From a checkpoint of a small transformer trained on Wikipedia: 10284 steps.
Each number is 500 + 50 x the weight over the matrix's rms, rounded and kept within 0 to 999. Layers, rows and columns count from 0. Numbers have three digits each.

# down: layer 8 MLP down (transposed), 832x320, rms 0.0891, rows 509-575, columns 0-63
# gate: layer 8 MLP gate, 832x320, rms 0.0901, rows 510-576, columns 0-63
# up: layer 8 MLP up, 832x320, rms 0.0913, rows 510-575, columns 0-63
down509:496500501561392473608605567538533562551501459494510494580483540489471444417556431459581504569434422520511447508482571691409455511536458513621432480455455455466449535475491599421467480521495536
gate510:442537555510598525452477384452453427508570561531490474460578471479536490434596457590493490414475520616483522498563455514590476503589528500555438462438528439522452566494520499459473535560534503
up510:439547494564521468423485487503403496515504539496436536403371480390533526490479504460545456446474492543509548512463516495478546596588493473498445492465424539520434639494462505583479532476518510
down510:485525367508482527554563514570467354578469556502501457416445450585536504449541489518529533466538495520550446482411522446544637477521473554611584493524504484460467549486507451533494463542556473
gate511:524543512523581469563512495379464465552412498459557400440546594539556513513475479493468513468600476540508528485436466456451472531505571488456472462535520351455537428543613468515508500469510539
up511:493459493552494515585562564544535526544489493449525417440464467442514580545503503457613543532511515509554518478492506588467566521478416505522444567446547453406482605474573535523473383444468443
down511:522561502471481468524493509518523566485499572522428436437447468527483402575449521518517483479440556505426596529508487429561627609508446444455468444543475504553535523515509458429589472394407438
gate512:511489406526517600529599480529542540516446479445534463512513443526452558487509433442438618433598531500542484530537470372536604512512531554350556551575472514409441502506459530498477410519507480
up512:474512499523577526352578503533526484552527583500501526519527407557511485500553472459464505511479509470573509394514499430474525524516497596456510508456442417503472491534479444493426483522562539
down512:465494586512514521487445601436405468573464421497565454524510496448571470463470587525480439576568429534532602493569411572451491479520485575488502438487508498467481471488581525442417524496509593
gate513:520468463504444471499510554485560497450546551530459491478491510480548540492523514523555510528521421504529525526492477482518499464516466444539476507430479409508545496464531485536529528430532393
up513:503453509547441407552487507475468441402504527505544446501469458562549501527519493521516530553512434513513580514506474492463487529496486500490544614507529447499527545533515514500416499512491465
down513:494574458464510508434465476527511519595502451446436539538544571461474483514474496439465464468502581480439455514497472542566503449465526532478487464492414491504496432476505470465557492513478507
gate514:527528559568555418522528489480557462518538441477451475479466491443485534489568491494613530501554493480476506412529596445520502507487453404526482513518512497420525516565545595568554479481500631
up514:544568396512436571515512361518428539507498489469509447431541485481531553438487524431395534455478500468550525493478447588482583503502613541463512410494391537553444453395445415458523509506484515
down514:450439476483467462463507494473488534546449506456568461473403513503515571543500651462507482514471497451460430456473604469542587533544523565661537598510505462505542591613510499568452510536486576
gate515:427496515426558484582490445440526537603551494394570489447520459503460477408482417486491484414517526521484437473473464468570508514533525458463434518461505567541527585541377504472542457493523515
up515:384503551584505503462505533563468492460552502512492549551440511576485480531448489569519497528467510543493552412478522513541549476486509561528433500521492437535510613543411515597507439481498483
down515:544630517586468563455565493490504457509503440488396528523455473490584539541479530479423419557528492494459546467529454448491492530538467558440444468427488467450608492490545603520418485426465528
gate516:507521555577533605531521422439507488481516579464525561515413485527491497444577476442545520473449486495511453493468528410510466400534490392507500447515506503468578489451507504474506573529471516
up516:497514512447509466412454522493521567484502558526468459494443489542516454546460515563548497577458466544519534537484503487561453436543556565523468480497475517520490525536488498530484533518461529
down516:494504476515493437500498492522436572482534568502538472448545478517498487509509582498562496491393518485557530562502404512445394563494512418582475488381459448550469468442524579409488520522532451
gate517:455356452510519534463538528490518479587595610523462444508489444453552524530553504457495571526514595483470453474468461595440434488528531559557490458487535480481507547495522558453482542553404437
up517:489547596470476489437482563474510476469533489458523529500529515462493466448493481514403474558499431512473420530498483523463432468547484517528451586515572515567436416417506498567407458450456562
down517:409531457493454501585458503483510435446508481530528435522493521522518507499447424581585512462472487478575510513529493537369505492442519455492533495403525511417519469542523465527508482514532506
gate518:430526532511524435573579467427478571456457491518495484493577560421511584532484443509457450500594602477542457518583500480492479537415519463473549492476431505509393498533519489553528548580497524
up518:522535513467476606442449453503557507479572512463542538447569489547443511521524496518540516465505475519557509538465448509520580506500575471501435521494574489583540562552576485501518521543493495
down518:448609578513479486506505510422411480522539511404469459415466516490545553487479504505467444471578549465477500507463404498513497462515417541443591550530444547474515481533474539547548542541496508
gate519:513443490466497501511409569490463499508487520548579483486445479600417494491504490531556594373465621544489500574537445434546466460496537534435469429540529594415421490467437534542482489600494418
up519:582469474557439590500417486511544493564488536524475536573463468505510489428525528508505404461508477425448427575456481490509557513541537535506533599464577437573514369435544497436562525468480562
down519:454489447498518515417490525506537474444560542457577543536430376549403524582639425469527574475519474392484523544395511481514576563549595458459519658526465554552425468544439534545517550484572433
gate520:538470408468518548491550485524534508476485478470435493561569485467483453482449538411539550489576466488479457430468417504539496424507464502521497464458475481488579545472482565473514581442535578
up520:492548516584439469545434493461452513551539502521441491510446518576558476469478480507519531479510532542521534563463520507532515552494496576458537517585440523513469439504599534535460507527498507
down520:609463428466492517463566487534583512418457525500494488502587536466503481521472481500551468424481528462492573482527467493466516465542508446531530511465505495469566516521486516470423561505514531
gate521:463499534553506490513573400522505522482521483542593494517469423511624524483588438532431566548550553486522513539548482512554457552505490546394468565568511500484485531422518444494489449449455431
up521:406597469487426510429549520429487479519600579535480547471395507648521498482410505467498561615594549568532527542529476505519443511479493573488449436521465443573469541398583490524423478567496572
down521:425541525478492449595478506493491607504391432434497622495521478551530424489516468508415487496428489493535539546490549542367443541515487583531514457582456463482509539505532454485524535585535458
gate522:550565483533521522444527514469491461447542463492466503448413480629549524484607463432500508503582545501545483493503512458502478517503434530512520502443563452493479450444596455544453504516483464
up522:534520479492451564531441545522511443390467581410565514528462464655629482451456477465517526481482435470472567468581467478554639450536483563461483540481418478561442480485541484461432482387552461
down522:492582470518493439507511517483462522491470449574498487457460407478491554527522559488521543339484520480516559424466478526423446411493528436493495438407480589502589590500596435532535508433518391
gate523:491543430504529507542508546577478485591549474586455448576522496472509487505503466529550494504579492479562549511486502435445424584536566580480487547559456497429528532537561498539509548529399606
up523:532555408486498551522472416459551465541488571497516521466472506415392487546502475552400474479435481449468473464518499490517505568447485518475495555618560472381492521616475503394568495597460541
down523:585532440455462542498516517556487422475471478569514397520561379617444437500458402484526555464522507531523513499547524448512537519492534473419512564637544573441509577464548429519477504509493496
gate524:562550451549489427490528509463468529523491507500556516469476377472521544445521466575520483514543529464492500466483495525549455463431500474487518512573521475540513488514579518573522435481471551
up524:523420505438529419475540579459481482491506425503520500502500482467511499497570484459437509499511536458533467560566493501491456456468479529535436533536565482543496451562571574528522490523521516
down524:427479527483529547486525447516571543471525478442416526565555491508503468578389599538569496539461458550529463480549467532568491551539474528399452498467475529482517474470460446451481500512511490
gate525:610477459535483457490488541437490523429459537588527514488586427595515524510481503542527523482502511542504419538419453516505532470570556585515475467577482517498494520497509539460497571508453433
up525:547509466504403639461533506451505519429493543540450488565452395587520544561525458431529520542470560455408464412458538499574476472543454539480527535475596571389457498504343461555420455493488490
down525:536474473456509458512507475488561473478571523575415541510472460568459459475456479508555430552516557582401504508478458501451469529599549543592544554454486524513481580507499599463448396551510490
gate526:548444463571577488401510559467473496402650552505544512346445540530466502535523506457486490532510543509550479408531466528510502545528422537495466462485529476522515513504550471574473539461447515
up526:454494540509563520600516538512535472548432526489523495537515443522515467488574463523571535474527545498526468505544488420491460524421483521475536511530542485524450499460450488504404516520533500
down526:462592459430482432421536537510463503522566542503529434430434542482456420539523384480372456475532520488528439455562494527623501461430566555417497600577486478500427519442543506544440422510474525
gate527:497493455578520484496480456414541509508433559496532422535463522511528524549511488519484500582596497541608430530515489456493527565563500539475436478501460560539495381463423565496493455486534437
up527:481520581576457571398549491526418449515541474501556477435524558462503508434450513526465462455459411505487519483556578480586449483486449412471498530476578431542492576463433576449490499482487406
down527:532417429469463458494537504511480463480486466554523538545485513528530502398508715340611566464450579433511454541469486547498554563506511541547478468378469567471527523581474512536420475441457472
gate528:541534547446530537486478545403503447495560461513613432389524532540527449516589438470477501468524433518590450447552463410539555559522400460526528477562477508507524516518459475517539511522487557
up528:566553486424537520519538507465519475438556454562506413427604503525407504468519509483455484484476482408519434539491454524517514475474415529513372563556409480569541573530616478495548601536370585
down528:471532433539540426439567482547460451486564482507500520481482471525462450459541660522471542494552534478456574526481506595465469460482532477610398503477516474525522456432560474527509552537496465
gate529:436514539454483491499476486378541539447478549493548509378486547550516524552458486578445531537560467543420500548501537439669504485513528476445523531464407489524539454519485528535564556500428523
up529:490536423542588573499416547389452534512551470504474523474496549492420478475508539430509530520528553541549538572447453504499472557510508471548523480429544541487437386513562516538472511455497513
down529:500483461499516470483529495497429524480460458515450518499548590511512448514454403566435526482515465585537420415531449484449508480462505498537534472565435508526443520440530537509559510465531372
gate530:489437433444584567447401485446478520493558461504476466470590553491550529481529471518499494466553482532572495554570463539463562534553474533492446466576561556490461397482575579423473500494528387
up530:518427422469456412563469542500446496489450505549395477436588519502513487410539518538526538561446492508491557545427488533439622542413480549486442430460413463499534452517559531560460440486523459
down530:535547517512590568454507542457589372517449461435456525496509559539391453457457450486443538493493461516519513566486554530385499491520471478612448519496446554525518414502455518537557564532502492
gate531:531507349544460447517485433481499542511535575453547453467509511493477489524490508474444549521535477523489535524591544373492568555458537476472582459465466420430420523576498536501457421470571403
up531:511583541490530476576445495420427489533476543502508528399498499460455562490544501555485448472468441449473559471438480465496507492558534516440539531477507456530517491541509469463471556509509539
down531:490481490541427373538511509558599534473549537485507576572464523491519481495532457409527569545516461512563468436495480623540498461490467502611476563566454515582468555473487497487541416529535531
gate532:466504476487564482512550495471438494481485487521552535515605497462496514648445454447470491476478519515565585462599390459497467484537568486458424487432440504560612581546547555470502488492449484
up532:518478459518474520605574506515484506496443563538404555512542511564489543478483534484480451499506445436368521566468520580544501501422580430453583546505480496546503434596578450414591571592563482
down532:503541543549512503474502466484444606549572479439493510546470537503482486603414373430431442504550392546531472505640514519506573479523410555442467524490563623620524486503505525408491520454498504
gate533:503480511545517514605539399409535526466529458460475346436431519476501487535503424501581545458570543467594462522434401420540415474524405505502504523662475494491429404565500424524501530485525595
up533:515472418525560488465555487508514452569607485406461516458569495458470481460475490524501481533529406474415501473391568484535543548431465473524535545509533476569499479503419507497576517473522511
down533:586476527563478438441475538435439426514493453439525483449539377453532445386508539549478445537587395453472547573462568494472492466508414423462509613629530536475505517459475414594389562537464601
gate534:461502457575652601427464437461531426452480585423432481492433395491443501509541471456577459434492510558531503480460501481481450559547532537522455519522407462520498599549492465512508428558518560
up534:470454475447529534525488551442461487518488625416557556538527524510543445486506531467418494473587521487513429571466428561508534478546451459450492438438525408502528435458514505480550527474487564
down534:451465366574469492550441532588486464477523532454480548519563484519506500437542409451543520440555463422564493446496462485583557466480457561543501527403460536575490508537576523579579476419453523
gate535:556568513628508473404452478488494478415577550519491393486515533558537474407589469442465462506490510605432500466470526504475426405508480537554556569499472546446492476506449483547506556567493541
up535:533539392548569487476517442551522519508363457520582512614523405475611467565448464487468423521463430617534544539475549530452532488487475415484555386506430540522498592498431534549436513434578568
down535:459504436472543469482467498523409590479414549513411487523545515554596545500467600470550519501493500462530505589537568509576492462500500465700469457391469537362526472433499456494602411570540515
gate536:441514441524584548502536466539460510472508562461546449476543450512558561492543444386503529472510495506544470541580532478509492488543518445517571526512570496477443496533469461495470529515476557
up536:548533482473427480576561389595514537475403441554388509546531498544547515475496533478417440508466469458408484451466498615442464498564543409540565520474446462557517439499476468640520405480478555
down536:458494462483466522531551433589504605515436512497456507509534418424508468589463342543449452536470570531547505498566502387500517504553535500439505556582500513542466493472522428583545453517446481
gate537:495507579543488517510531461494441429538571522477638425455575502487590492540538454480546463519471440546631493436574459482451491600507535482487438512533532492503592566579489528590546534522518563
up537:465508515539463515567522540513538549545433506463522523486457395470437497500443480496481519539522588558474522515506518513527429537566473550501455495442415487523566559534444446527570481594464500
down537:492488482529485449542434576510492531448475553487472409607639556517526483501529486490449496544539513571540524571441466509471479533469544524502494417570399428544455471615455540500564575466461562
gate538:553463513442570532444484456558518497461526553462484445527536524441486540479528504536572502443491453542467450509402491478515467534484564546527549476501502596427492540548454498572506546476456476
up538:473574510475431515484424507486425535484590413615531537455485553504399555455496472478505455485602541554541539496377445533490521439463526520434477521505523488514478548508593505512540509561519521
down538:445532472457455553455575461518502462524495479517503462521561481429521550537493708532601497504393475551425470417429480557413497480545496567543541418455456485468554548544494485502538414492476505
gate539:505510452517490553502461491483479455539409620513632503410508484568526495464492499516471599405447613523487512491490393460487525450466429523498516445570495439515524536506492491480487560518471454
up539:488507492458523504474447421464496518512510493538398469560539470487435439578538434448481499560529460462606501464454517429534480544528562503490466506503488524466487509527445560504519401506448485
down539:500532452526561526463447530400438420462451524586473463504531481572546481496511449521483472523501576477501503526477469509463527457492553593492449528521467574406533506504523534563481454555454450
gate540:355444585557671432550512516465488571584498580429586533428460395540441431418556426513517532446529510558539529415589545566588551501496493504466578438458504441493517460533599507557487399524482475
up540:459476467558540503387582452525478498510533535403518420495504474515444485467467476500473489500461433507476466474550533495528426502532420489499518508491490476457496470474448515419466500529507491
down540:462544493529455550457455527552498425486560550493458447538515540459505558491453536527508482518453529406499494486520543570481553573441454413577447511434522501520593494472531418548480432535619452
gate541:498533555613501511512510430500374517567429525500517435390488426465576509578550478587561625507535526558484512490604449513518519480428551526425506473585369458451448490511419517498528474521532518
up541:483533482477489500505503526576398556573328463370505541538446502462466466573493543560509433481534475490466470439538459455421502630514521464474516497580445425396508468585439554483546531475402538
down541:480437417429518402510511568437520492596594459518485527453493525439607538433519516469506569494443527431482505545482446574405489534504507524483514397483520466434539485513594566491399554493434538
gate542:496448475495474463558506536493503480459565490458517505471492529501501602487575546486513401525568480442481481521538530465474528430477452531601532520357479484467468480518516534436404532530481512
up542:514560509474503614378418425550440461535446466568394502537531458586511544543411480495536478492449493482466498532462491506544524522588586540429406545588595533599479546445519436529509539468490510
down542:540464433567479404565530526463530528491506519439537512463424540400547499437483468512435505459536508494495481499520471358416530473454440524609589508369467513469494513496529535406552471528495514
gate543:493590500556475440401579512500524507454525472457504491504552453528447501530597436417549489422561509549474504559513471350520552602470443470503579543519388546471446461498526464471474569554521531
up543:516422495446490474477527478489452484531558547584586391499560563496553555550421527514553424493539426473484560513529467422528460581427472488521560493519552511532511470494620541537462619429509580
down543:390547451465533464506498480560468430568567507479445475486543522387558552504442645463485533457516574410512566515471441559429436424465488511496538486397558503437420498507612501540473518450447503
gate544:460517512525607425523592492434488468481465482446546531513488481485475499379438372500487635398605585579575513497505518554447499490457558504446549587512458495395559437488451474477527481545507368
up544:350489553555560521450589544545414518526487437578522529447531492421373566487476456554529450518621598544647486509513473392474478547483517431449349498456458550416466468410499457542584473495417510
down544:446506527474397473462564573400374531552492522470563632439500591580587491409458672505507439462455400569498464551526460582488470470506563468535432430540523484488555495436530547594546438555535547
gate545:469447453481587453561503453528516514545411460455487514501419426521495465538557477460394580471520605563447517470487398474459516538478564489451482504545567538407486504566435514573523473616451528
up545:486620469511376399494491553557463522473397490427428524496445466579565501498559481463515526542528485489466476481428519505515510485478492413505503519520451497511524453511492511529522426504424532
down545:551549513497574636477534477519501463487490573539501521471494454458531466589461527548496537508470441484517541566448493477582477459533512468452502536523465449542551536511565476485414497464542423
gate546:517551495541485490520591542560499487453401504521505433534532495518478503437528443500647524449470466477532492528561435561523496537514468506489449511576562529434510469534445541547430465503578560
up546:417510579518542467577491483559551490515537488613526451535491540424531456635526518521516552606488485515431502493564515464546558577474484518536519515523551548421444401443522476477567499501516380
down546:507453550471452447447448479497523494415559459488504535402584531495571460493476495458420521474606481522534579517582501501520586502499450486593405573401538433481504540567467468536526433498434461
gate547:478530533590612500511509414442522409520506495489457521471547475491402531432491419445601508510551581506567521477415424488538480478530587488413577445661497550558607468489500449407544530504474511
up547:518540504508493526541436516500486540493489420546562453483517401573362524535571521502559580500490611453542511579454521502507557471519540403455475592473520395520578460435566497532433529441522427
down547:459554468631686482435500478550498513501536483496474493508459495502550471533527477561453502485502425516519507526498490480491505525552590498578518523352544407489338445576528533513502577513531496
gate548:551532488460427533462492526444496583420616479494585502461524472527545478460497479507575477513577509557516451530458462460406568529456545545516467450435469520502484498512577507618450488607467505
up548:463584518466554521541640514440476577558542458565427466480456446471451524514415465485490473559492531609553430437480531501529500553440486492405522531474502461516467645548512554489528411492460570
down548:568551519481519556461479503494530484484432480458452474510449518466480502511453610527523464643473536556370548496498502530515487524507428506489470499515536481604376408483570477494458510526530540
gate549:483541531497518491534588457461378557496439438425503459473499504499562503469499476433521460484521465530449481506478484498465476527554502506511530392509496466489435402546529619583485507561485512
up549:578515407510466475483477477587572461493516502449507481472530550474434509411534530452468513519443490477501501513543472495570362518505439509527551535534471482462468599588533506483440553487455515
down549:482533479544512461472474486512457553546525558401473517556525548449465463534593264534537476543526495361504596443366507384707391494471435478449491507500614531474515570435496567490422491476464572
gate550:498502519478573507547508487517558479479508446497590435451477461574436565482496449499539350516570514397499548549441537510531515511505460562503465545423556491515466519463517542473510575450436419
up550:566519543577526544432489531479502543489507504466509472430483376437484593492466483417599448526492512605449492484616512493412513560449570458488470458426523417453450556480580480584414475440530531
down550:481545446504397413430532566543467549555500326514469490493417423458486582447479606507451507562402498555434514483489480493418462470465446521428522502501499526580498512467452577493457516423430566
gate551:523427557518495484449421557356466511439529504448473558413548555537484490505393434475451545523552472492570465549457453492444412457565471614498455570501435536603534528466544554454524492552438501
up551:520545419530546527510553421530518548525482471564463475494411474495525519513459498603450498489491576549469577424450483513578570492497518529444516466502467495388408462530502490512497514495496487
down551:527476524500390501443448546376468550474577447441440526411539489502477550514414496531431537436589430455527488482488479535599480509456474513372442489427457523560555569474571501528442471529478527
gate552:441419456545592405572461478577598547482524533498455510509448522647474513487496464464481546472570509452598511548552528539487516559556563529393620535543501501489512562450447501495493580568448488
up552:469556496500482570475560528531518483563594494509493459477472553530489498415508509506503455524508460539489521419417570503396476489536478546538533570538418486433539556502449485554518525404488499
down552:481467395479519448525469476472501565481483536433486571588527479507466534518544458486550539525579483427476546497448382472587454436535463434549516433570475581600492588447457449432512469498494444
gate553:471496503460496511533650493565484556460432552488489400452542499520516541502536466434609560462553494537536564435481499458450465526497511435536590482577520514535465436522449505499550580502467550
up553:464406577467387571582555503464455481557476583554428473549477396564527554579560495549549561526520548496489480626599469487486468408522469477506455483650448509495475530491482538526503515431496566
down553:423548517526526513517461564463532488461333456536519531426493483487456582558461512435422500557455489539456520551567501562405505505596500494530390446480542494526535461448547443499530500525458576
gate554:532510477480533579503452481452553452537479438433509517545504425464494503515598418452476522516565484456499393446452535467494544464524571498508468533519557539556477558518445492537506497540440484
up554:555464425490494491572502499488517465468398416543540528523557515521554490440552492500515512477526514431639442502580511527552474490545591407463407601603518552523616413466468468523483397484471510
down554:450498468596506523496513495440509510492456618479481489536540500564548488499470595528477509484520541462516518434404414620350497568436506532565576493468489536517577486532552439455503441536508427
gate555:520461529513527557521487522484413470510552462577528482410564425601465446484500457419484514472565553478537494447564501508546452463496554523449439579475581515508491491436521618465515490559529495
up555:498483569493518484540465579390465514568622578516530465415579521614463410483509438493483453465626528434499480393612562422522436601449456484437498495512533458500492641525603580507362454653477560
down555:471479471543508449505431513474398474453606451406457431483529489486583530402555530521523487501570518466541457533486629529478469613432415459493525596623479522532480557491420543588508540543470582
gate556:426504473534500505588514482520391514486487582527468452367446524530536530460492470450548552472566424516506506428509485414610460527469462496487473442485470538448459574566466645434441483506482460
up556:515554550514411483484387560538556446545499498582486521509557475551499473462545501578532579469516494512395447532492431475562498529533521426489399552494476562599508494443478479499509423502502375
down556:560464494562501605562475492531487549484581498565547482472502452472487448515553385503349476410541544541539485575459542449503495452429537558475479517451565492470490480587561484518482565458498542
gate557:495446540581496535500575484546468532490597480477513528544501505370473473521531499524511510506564472521449496367504498484487548460593498439550505400554391606515436559582482565503507491525457456
up557:510507512425372556536521466534436481485426434459401468543483470468517471552542536494524463532485491477441533509453512490478502483493569472503518564550490453476432416439437464543518542533414570
down557:502436472574412461451458479558558488502540524526482482533425480487504510488516396494563494479488545442451444435437480366663435511449409501515530518495541496526457543476585529427456454545500462
gate558:617458480496524590571533404482545491499510474479508469498501443570504506460575473516488515523567570475472458497579447495517523447560554506472503491506588537535477566583543574481459492541505504
up558:421551485466525485495488547491401459600405485512462499475610465449430506507468509449524533480423527555474467455442534516548483468469516445464519577521471514527562516476470476493548501540489467
down558:476549454472497457545501474458470450517444485527470555629515499552396556482561335431510455553415557516521426485420488532556425438511466501509472514541527570443498553478501451543585514521554474
gate559:480474447494590521605445577457468415501526515473399503507491551552425554512445514544465486528569589550462578556426507423570428467535410548538380495570513503489441555498537551577479513453513485
up559:539479541540472431521491365521493571516500397480460505432568537520544461534577467516486571486413516495501530485528505554438566470498484475493491490506557506477515482537497562453385516563549420
down559:613486457448501523558566443472456558512475433565474480562392435523477564479524377515435478570576530541626534404551553401494493489547481499461490531594512504512586457564489530542558585518529414
gate560:579433513524583575572556448422446508521535576473570526483574467508532507514454447430463511449556544481498418495458478456552448475484454426528499558532524473487465501513514529473588515567501466
up560:462511531502439428525451567433439477479478421514420491459489490479515475547476528463447551616426460506523617476478437531516462514487474565508451385494469618510504508487496562505452450471533518
down560:548521559511531457561498428462513548497474510578493502540566426623605602534482278535550509487597434494534480513467439461434546557494420533417426577387435537406520526461532571470502478562534479
gate561:497447563527534435538516506480463383505524509535545461538563489488475479510457431607479363514545607536587476529493490473529532469500456511464480579487404539520507490439513438604609594525427459
up561:529524538598533455442479473477454525466521558541497473399521480476432559538474482499541569383524533384475531454610526480478540500561483605495482574526490487479481480497424555470456566529484486
down561:485560473572519525490516428543522492501450485632552553486531573450408524406480604494518412483446513538537490534558549552356529513540594491574478520579416473428473517473444478545537522578476373
gate562:517573433540479448504617437432514500436516453367516524510572517608469517533495440534567544407513507493558458545568483498488513462520433593509536520526522568406470446529547547524499503511451511
up562:394571551542428527474472556515565393511444487438516447492511535483469460546452530416504457411488514556520450475461479507512537502612504453480479417453496463480460485594428507556503461549521447
down562:447569515454491531524546495520487506476509553434532522479478457491550453480499552556465508535433573517525512492517488474490474480476475466436550500577531547439375467499495539556514352449547509
gate563:508465568512439513522426446497535567479597531417453488477530402557481511491478476399483612523544579596531539498469525451518451490549494537436557516562460536482458448579461511544500516519418402
up563:529460442525513516521383482525478599528460581650556487451308523473596523619497464488490504506497504568479665485540424421442524502473487378476574529435426483481499561466415435536584523429493437
down563:584441511503444474527536424494605451507483561514554408435434481419393449412518619610456393501530596489470508556598482524454496454415441495389493500518517503576496517579456503561498611536455605
gate564:428587554503500541511506472509524488530483497449513430481464455562454538525511479535453501440535507557494464471521481457489415495485517461427576491526519502460527382493491482485466575516401518
up564:467459478455504424507502407501533480537490474489514481482558556462492452528495545537447500481503453488471482442512558521525498528474448528518560471530534517533522550536543494474525456563536372
down564:528470426416487517494479491529510446562549492583490496450483541405480593433481587519521473551590512478430535462406478507431513510456485472413434566408450490467478524487455573480588523522453428
gate565:525432551561497409460453563436487534501542506501478512425613510487482451521465457485405557509552490455595447443438461517542455483539345603502538475569478511593576577437578584544541546516448547
up565:494403500415533531524591560540552458587531485526527484618434493525458475565575521493582438468420519555445456515539572470560510519453549495473459415501483439413548523544406363416518394455577519
down565:529425515513405468495424605551430467563476548409422568453566481477541440520451510504464582366554484460581545478525462636554483497444496495451496401467436544564498492439557480556506422511439601
gate566:506518421486482523402474537389528464564556541436550507481513434508363592538591455442470434526499594580560484450462523497498422511458506577469449511513490466490585472455560503614461552476502582
up566:505535488589499434413524520456501457471542469518561494486493536542557478460495452548476516464490500539515495500498536556516566509490580537496566500477463451451477391460465509542544565564579401
down566:530547523544548525520436497473377522510495517470405485505511465527480560479517444479485446519505464395499486513522547456515520486463495545481558575520470514557500535547541524511472558488516550
gate567:556550530536478518503563455413533525547586516513551566443447485428493528538501417498505465557568469506623519475436512511564458514534352566499414450468592477463563421460509482435566601472512514
up567:551457496469506482517530447515475505441448539527496468450522573585536439480522571498436494449465481495490473504538521518450522461519493504507451464465386490527534484472454556572495542554513460
down567:515487421564473470525513476534532489545556463444584598463491505551472514515584406451427393567473472448487444411459522474635516499455393523446467470663527512508524511585475532559492565456450537
gate568:470551545539561477642532403555517460443472600565591463528558437485463505489610503528528580403501555481458508576431426522510471399541622440406495449544482525457538451398480516478582576515445474
up568:519438437402489513427419455373433442467500513499454513465511596509532479493441515414689381531503453481507513516509480428458428515497480518510549515537414497481498533539524510465526422462477565
down568:540597458455568612493458440518444482519474491475470590448557500591455608529379347448587395569510537434475524538433496479567394503519514394413561518418638494513622513507545457530477553441464630
gate569:501560442473533590428523578454492466523511569499553513525436428609485552483397454480498527598486523521588484466498396492517484554560565577530477493416565500513477504497489465489494486580495456
up569:484481521520412488531568509464490506484442578549446465518523516547472454519599495509475524440559494549484464508503529412481529529526468520454544516483525513393448479497428522511481450357435515
down569:472470484465491493415524470545494466489595497496587592513494483593437522442528535498507400452410465513573584467531499501483458456600608486562482535542417469502527507495458515481539458467607567
gate570:524487457496522419483539535449430546544521481490521537463543463463445496447616429468587493479514529507492473464434470441529427525501492519454479522484450574506478561511529519568496503520409562
up570:464460472462455612485542560499477455472506458574544453503478523382544529528371552567551577483477382459484601474423522581538541371601553455490497554490531472515437407528583574495528578509570610
down570:445407490508502457475516540485425526539564475534492496440481438446537483486465343465541557414408435472444571513429467428535444473520463479486426564557471506426514428509630644547413612469582480
gate571:504488542480447502465549484409501483490564529545569386472670527564476521447487464451512473474508504468567394423515501465448442462530596477496474480541470468478463485467520574510561483464376445
up571:503452532521478484594399480583465504520638540573449532514440473443469517495610500554689454473485533481527573549445582485500418533530542419554421511511457505467489468497525461532425566511557543
down571:498501471440543495461469463483522426482600556487534452561520469511448464551424408455437459550470465572522558508593475489528622510493538492373459480587567524513544490515455456442466511344496421
gate572:664471557555467479518605436388519527543423521502442437498481467475564527471501472603580551561523611594511498515489440433474474488487437550525581359475530439403433370571539585603501474524484516
up572:468567568525474516494545541465616477433478437520443455540537492559486491542582453542516434474481565493515487412529492458450491471510503454521554516533458528490478478485604459501442480603534556
down572:466491605568528570526539428454507507559611461508514515592500614488571448424583523528531460433449533531456423495462461464600546427568427479587508526515414425475482401411471552446543480554497530
gate573:479496544472549474501503518437544519436539455415500511469432439543471573462537396505469488493602546598505516515471444395499443465453521622388602490572523475440491473538488498487452521516543466
up573:554474550500528557514405548457541484395602503545546448508504572567545483540546507473477507325488487502507504472433496507447522550523543498494589483476536547455511422499478441493565454498431476
down573:535455504517576445562550463573546477555527457535591534530510476570482533437471570474406470485474538492515544464419388518460540479483541430326554451528530478602441552485490443607462516468422556
gate574:478477499443510462510536501472407436495533462498571463509557454467351548492522433531525447555511470471456522562543578483443450489485528525514508532482492505465554504576523619547494494510370460
up574:553472491392587463522529456425505504411546503615505483531487568479409578468486474398505509507517440391474585482531530456525543471492532518501500535516560547500485533510499591377492561463459451
down574:489465504552424566498525475493573482479579487565554519522515480564501509554517516495480494521466501563446446474457428373511429482494529477542452470470440506451560478469525568414532549520560454
gate575:461488504453544417523524492504451508552542516493541416478502429491413437549503470537543542470504529515479540455613502479545523543536506542478469441508417506477586472559539535503441420533527511
up575:531450447473443484584538503544525562542549432512601506539487416462381509575552481574438478523446527516475548513543544443568545522504465510443548550502524532406518447490495482460444495519535457
down575:460473504474495591487555510520457557459612523467560547555505571435523458505496471555483447492420458565523520553469406394414454486559469609493462598597474518550543509525461506412562442504526481
gate576:505452569540576498679524433499534497480532601523566469457522481475526594454537458496547494509594559532520515577540419496616496438431473549405589484475490470490526484487471516464524591517455456